Weights of a small GPT-style language model, trained from scratch on English Wikipedia.
Size: 9 layers, width 160, 5 heads of 32, vocabulary 8192.
Each number is 500 + 25 x the weight over the matrix's rms, rounded and kept within 0 to 999. Layers, rows and columns count from 0. Numbers have three digits each.

# down: layer 6 MLP down (transposed), 640x160, rms 0.0726, rows 242-261, columns 0-159
# up: layer 6 MLP up, 640x160, rms 0.0726, rows 243-262, columns 0-159
down242:490465502514462469527505505526492502484527474560524487467451511479502447527502542509526508505509508535536496540486483507517542481511530508520494542497490496528488477463508464527516463514457487487541524495463485547476464469519466505454487477511517506533487474518475471494470490522530535501515538498441469493545501533478554448508502511467549500482493492492511522509460583477487495454503481466532479502530498492501497448532489505466493495525505514502520464513522529540514434419507503
up243:481531542540486496518497534478510513517501512488520466457528511458507479485493510516521497502494482504491485508514468521511491539497532461466445473460526471535505508478498498487514498519517501523484496495495495479543484441506443497544493527511485497481499511530497445462489508494478503473490526488497525491502472515493496455468522487467490506514531540525551476503494544542495477493510531441464507536496532483531528511471515520514527503493483476445501519538501473481495459467478499
down243:506477491537479545489519532488481521509510466426481476535490494573520510498478481472492503507514472499515515506521499500496451507430559450501479509466542549528480526520477506484497490491524510488510517506487502548532494491497499557490501516481506435522509514486477525472481465511477474533495520483547514540535508491510480522539480507515505540490541527546540489447537521440517468493516495503495525497463510488464496496510541455490497560495499461500512529476468454514513497555501530
up244:463529523483518503516491454515455496467518475470488523448469519448505538486513493532471513521491540503502505513484527507509493474496486482565539458496514525507507544511468490512543520489473545457509543509505488486496512514539542518506492534523509529540531507542502515494489517498460501502527490491472492528474478530489453496550515508450499483538482522458525471486507544444505533455526487525540520494501503526550466490535485502552462512463488517509466495485511485506465566496504513
down244:468476480486460509502519476492470500503474583420473479494528546501528508485528486473521510475520494474506484549557458485496512491531464522460483479519492505484459457542507500497454467477472521495495498485519513474539517450493501510443532521473494515531501492471519451527525492538491465527476495484532512435454485454528522505529516486457498482503509484507493533511507542519454503494494497526461486480496542479510482503523508497566524477456481526454470536479487497520520567516471512
up245:507508554518481472521478553526527492451500554471504516451495517481442460542506470506468470513515493516527506541498517500533518510505513516507496471486501483508513497487449529497557510488491466449505552536509482482500510505507455549514486524517491484503518533524506462497484531474497503507494456481537517541470502513556497510507509456503487477504431514445492516510494483489484516490518474544539509546482510474482474461479534520531463513486501485506500548522499493521562505511493482
down245:464483509485495501490489486498497520457439516546517482458480516506480530486531517484480461484502491548427551550510488545544461474518478461503483559527489520511536485458475485457440520475505532479459506470467505472497499583464496523543524529500527470494444473437535532533499468491505471518527498523475499513485529511519455510486468471516507498517491537487485498506514478490504478511511562502515492529480446476507455465497526417514531525439513458537515555525491486513459470531446476
up246:456545523488530490534490482507524486526524511502489503481550479483483542502510539484496483485483492485485508532487510484515536487478480499528523534481530503527483498516492526481469513480481499471449514508511509541487448552536475518450510498484496516467534499512519489530519486485503459552504506459495523513517493486524484511517477519475531497521471532451485504509507522516495532501472502517491479511529484475480521510532505496514509511480495521550497477544494498515481526504526463
down246:515523473496487469515491541527505506476473467524524515495486525498498486513509503488518522497474535491508509469480479480458489491490464518482484464482500491462507511506498460542481465506521509527517499513503519520502485496487491549534490507500453488526492487491536505500497459495456497511453488535520462519478479548545483475513505518516489500500507484491497518483535495476497463493506483489519528507481505555504507524483513490482503531461523506466514513497444501481486483458473491
up247:477474535514525521546550454502473551516487523461499522481520479528517485525526509528488516484459473524469466508564509504504508554523527496521486484496483451503519529504500472478508472500525524557482531509504478538504511497482517490506527499426500506492543494494545486485507506489502529455519497503450520508487514458477510535514492487470512534506498519506513495470513547493456490509543484514439542545480490522476491507454511535555576491496500515516524483516522483482508497496514536
down247:524504499513508508479514491525469520501511485434495468541488509490449490554543508494525547494478529477508513476506487489498515512518494470457490531521505527486504508516477532494484463510520534525532530480518520480534504515534502522540447508462487486522515507473533520513475543533526505523486474531555502510502501525503494493507530494476481461504509540544480508481521443499456467549486497495494499487463494519559507516528466489469500472443534485510515509500512510496467500488523506
up248:520504491521454520449542493535504514498481507491525526467466524527519503469528517489500514504490513487525539525491528511506531536506499524496522497542467477452543501469536518516522519485457508528475489501498501518501482493508500558490500494515498487502503482510513509529526486512510496510501526547458494546536533502479550480517520488496471493475523489459544538507491471506506475475506497502519483528509533495469546518511496497525479488520539491532561461471526488500516510485470484
down248:511490490459524485516508526502426504484555479490464471514523477487504481524503519480515518492517472514487500488489482454469538497507522486489488533475497520545513468496489508469511495514479513482532498475517497516506509501498506482487485528490477474514498491480453513490486496499469468512473517475534505492492495522517496490520478505518515514489504524483501491525479531487487527544495489514477496475528517498473495527489490489509514535490475495510465563505488476513528514526498538
up249:546476520528489526567474506511486502521483500534514474541498514483533520469506513500483488463466517518490508475504540515487480502501519518458488480461520507499513474520536487499483489531491498472524510481501481502501547451449512497503482562467503475479541508508457505519476492455499519511503516522471525505486482539481516508544515506479505509524482519475529471501516523503513499490510480471489517462508525545494490512506482502516516502508489526493526505497514516474538498495476534
down249:515491482499504486460537513463517490525524484479511509509528471458495518481495505537538498492522487461499519484493490512523483530486500476546499493482520502483492493498471521521550519457534500498532472514499477459503506518541530479495525460510508487522520529492498507472504506537500486522495477486525511498513493497488515471473523501549494560456478497501475551506501465517527501510511555467498508490512473525551496494496485489471533466503515463541505515488449478526470485474495514
up250:520545526453492513502510477477508520443542500496531508456525530510523505487498544488512513516524529481543489535503484510492454521492497459499471486505519487466497493512477520503524477546498520464513485479528483492511514533506507490499456514504474498475495512550508495524517442517558476498496462532475506516494499467501484528518543491486525477530481490485468458483507518492488481556506512551500493517501543477523527498467433398437499481505506460510509455506474514480487499474528493
down250:531489484519496484525447482514531497482477531521501457560488496508468481516488516503505455458500463483544517497518535478487531453501539533472494514491550488494499475501480520494486513501515526459476476444485530484511472460505496477511509480507509474441501501467517488494507500444476513513471527492513522540483492443507522443514497505462491487460494497507514480488538502489455565518508499464552510525502519549473513479520487502532530543517494480479484499462500528532476553500493520
up251:474498500506504520536507497520531492491446506527503543527479523480547484470477528515550488502592527524497492517530483479519507493524527492528482482521503513517496538476522475496537486483473478487486477453516541441508511510502508533513524498515498528521521505514511530516503497491568488491489525477539482502514511483472480447513492496485520510516522536493497517513530494476476547519486488433563478530538521543467539483492486542513484505512508520464525479514500492476511507505503509
down251:509492494468489504465533496534497537515550481502511502538503469501469484536517512517498547516480469489488492527510490512511479516477499463479498533502525478515487468534512522522511498515492487512505546488512526485500534503515501493480481499463507509509481475497485501511521538519473498480529520407494446507465475476519461507518499527484520544499495486475452490515468507521499451488518505546509505515506542511482519503521467480486502486489476517483513495534512497520449519505508518
up252:496449501527501505488539553525451489513504524543509475468501532504477517488491496484510501467498447467524483494518486514493519514483474453469501460512504527514501483534515512540515476555471497497464495527508533483490488501563514497533518517493493514513513525520492476507529514521495498519489506520519492498514544455471543513520511496506483504498472514482502507473497491515522528491532470491487518509499518463474539481521500512487494505474536505487534520509511464483495502520517464
down252:472525501502504505505500484503516486484529493506466509500472512473527460501475485481500490505499513489476515497484501537508501489485512529508530547508497500498518507477505505498546492497504507461498475506483502511512517542487504497499494479472524513510499487500525505492478473496532510470493515477487500542467483518468496466485516456497474497513532491489529505509498497497507486500504530505499495484510507471469495516503518500455502495544479504514506500459513527505511491518491519
up253:484505517534518525513495495466545473538512537491512504498529513462519473510483518521507530529492443507559516495526517472473496431495466533465505527494490513513462476493511532521504521548526499483541509471522530537501516521528440469482518521459502477530520497511503503500498460453468509515521521506476535505497496526508495483484482482482495516516520530539500479469499503444497509484475491497489522503474515494526522484477503505453516504498456506477499501519522475440533470490511492
down253:524488473489478534503485521565518483513530465453462486539467476521517509484495490459503522490498564492496496543500482509490494569545475503491480484480494492491504507498489482486519492519454481551475461515544493503459492489517496515491495486504515514500491501511497495508520534528506511525511490535511499529509539517496513501526537487546513510513485469463470517499517482519516517505528508458479473508475523492512470555526499527513500509459527492490531510493522525545481503483525519
up254:541518485462516526483476510495548499462518504487526508525516483515496487513445443513482514518530475497494531479496501530557480465516490494460454514514501441518494494522534564520487505455466495492509511493526523530470503486565467516524517470506479472497494526478456474526531485504500499516512523550546473492517491504480502491495478475504524484522503529480506493534484501489494488488488551519493509511547509504513517521498494497510514505496527487506476463478500488478502500462529514
down254:481476502526457450505509462475482501529488460502470475487486501472487498476531498473503493481486474517532501495520493485479477526510502493489535532502496490483500487506536459513519523532523519478532470469517488522548544519491518504489457546474470490521524503528482473493491468460490480494495502471500532509482491510509469532522495509489507539464454469518495480469508549484482510499532483441512522475475457518527498486518507463497500528501511462522511534498476475487484510564509496
up255:447513494471496485518520484515475487500463510485521529461491480545501490519495503527488543479473487497481465478490495519532500537517467513542509483457479532502501540464441513504519466557521532487505500535516559501493504472525511545467461541492484516501558510533504491490477490497539546506521488500501532511513543495463495487508508558538483480474506480541513505498486483506504436477483483504504495533589477489490504489516504556532503508475500516517519478460476483505508528548487486
down255:530487534503479525494476526506514557483488478458512496480463497510509549507510461473540471500514539462516546524495486527523466540500493496501499541515500493554506516514509530524518457487462523483453521546477518507475517477484502514506521499493510455502512513480528493480497515535518520494488479530503518486497506520513504513520494532464506473549506487457547476537514468509493521497494521506484483498504502506480516506520503495503540496506502474495516495496556527464537426520519464
up256:514453514506480539486535486496485504500507455519495494531528513495488505476513520475502470552525489521487462518483490518535508535470492463495536503539519494476517529530488484561503507497479490536482543520510490538507528490561427516512491516510488530507514537493535463491504448507452477436465517504502529497487503509530471522529487503517436489533494521480483544536519491515497507539531514530490512507488499524474508553512505479442496507569477498509526497475489516483521531515514517
down256:520483481493511534469448515487471528545508478426474508480528524466512516477522548467499516560527495532506471500522484462517443523546501460522545477514541523460472535473502530529540477496478552496558512473472502480506482510482517521486533501487510482517471485488508504514513504513513490468501510508523524451502490518500493439469522500528510490514485498514492493518515443497512516493471479475478468468564467543481472530534536541458521485539444513473491456477499551484459465540502483
up257:522512521540494520470538458554505526459511512530460460473516529459505442514537487510482507522501531527552518534517485501527500481475474511494501528530522488460485524469561532539505443554502484522544498483459541473496523462506457512539505454466513523535494509508474521541478534499528525484485466486522528511493513487521494503551517511508485466506561481489476528514471495502555483515539461515494498499470532444535480454505506488443437483526502502499523514510516480521475458525500549
down257:519454528559512528494558460477531483467474460476504510474496511483513486498488508485547556495453489480470479457514543481491524488461476487505511513544470496529479553509467508497561474536497520545528490522462521490545574517485484446513490550503522557491543485506530510515485486499500538513510502482528494487443465533493494573523471442462507495439533481470473489429449495464478469516535531510502490507496480490512491525473496481558507484491525473484509534520504533537499567472510481
up258:458509461461549490551503515506476500540529489461521474524498500512550508512495515515534500472517473498480501497513485513451454519482499489506486492505459490474517492480473505488476497536477486490507518505531501491482497469464532535528503509468497517457518458524487506512502498467486527467462516456491513526520487462466488442491471456523555458488476484480497483515496559480457479470476511499472535442542529453517477505446518529501524507516453501527473492538500495515488524494496479
down258:541474470546480506485528503453522485472479493482498544432535516474506484509462564456476486521472511526494506517473512495526506474502531460490492480476455535483528534455524509532512535476504452501492504475531472545476539481515502462478510552538502523504536510508517489506518464510522494520448479483452484483501507455474487467545506525446484532494499523488491511496496509472493514538474462502489434500472489489472505475469505530482466471472435516521467532479457481499524505493505508
up259:480503533479498518529534515482561477551516469467476456498514516504537432499554501527496518506464465522450532473502588482510526473539508471488523491506513507487466527476518489487492485505493487472543524518540510477517525532494452536526474496496483520456550518531507480514520511488518556520484484501540513457471535524566521492488504473502495507470527519514513535503506502512489501525484562487505481510514517519486567522501493513474496547463502500526508531492537507482511453491501453
down259:511516459523511508490515474549466478526460536484495500484513509502496494498469510490512473518524491522520447482485528466526509482491483496516517480517479519488500503462501450552479549509496524493518498501521488505500521476504518506482504515504496519481502519494492498500487502547511453498494525542477488496523500493521470522524516504526496479517467541521497476461481504522482494528562515502459488512504494537561504467498536515540488495456514528523527529537514503496496538518491528
up260:477472513523442511494505519520557521520520504494515501477504513441510533476567484524488459519503521455497512500498514461522457485492498496478492493503491507513469490472483447543510542534469516496510511522498534476492536493474485472536504535530464486544499509509503555473491434480512496501474455457523536466501471491493493478504559425489509491537528507518504476455487517504553515496462509444527508512491526518517500457493464479526460488501458506470490473520477461483533484451471492
down260:516487523505507483484533478485480520449487552464547483520509497502507448577503488501512522518494496537490497501533445510473508524502466480491464482480489456531513508498506484544468504494525558554476511523506481521443505552526483502533502532502513490501568511539531521470501445540439538431495450482474502508426536461506569474494448500513515509498462507510521498503515499508515506503555502504538487533506505477488531512481517489521493480470500509472504477552473493511554510470510486
up261:481472528503528500540459534480499521497467506506475539490535461493482498537455570496486484556494502481546547541501470485479533550495520488499475482477464497527494475556480513566526518527543508478515494494485459568474470480533459518534520542496516500483539476516530513518501478437520532495522522509527484515518460529496482440497495533522524518456520484542517498498475498516514504460477482490541600505540530509463475489474504476458491516505518482503506528478510512523491530442536515
down261:504473492546543443483555478445506509438464526493491504456492482488492520497505542524503481464507567438503461539458445538509517505414443522527488481592514455529493483538470530464513509529531492502497478479489425513531506525463480521567476467529458480526514507483504521498478493522517535511501517470470481484514485497511532469511493468470482499509514494526488475482504503549557433507490552517488544458528540425519467472484445497469530531480462447512456501537480475506476527514507513
up262:492468516535467504490486433476507516445490507507478473514524476431484485500532528497478548495497554505492511489539508498480480490508527550484497458484528498522473522499549517497493492513489495473499502467481505495458485481450498482484456507549489476528518476541482512540543505498530486515514483527486482559470475474467495528533468466490541524515454448503522492498489475493515447467525523522495468521539542544480504503510537478502475544477515495477542495508514496506523464475497512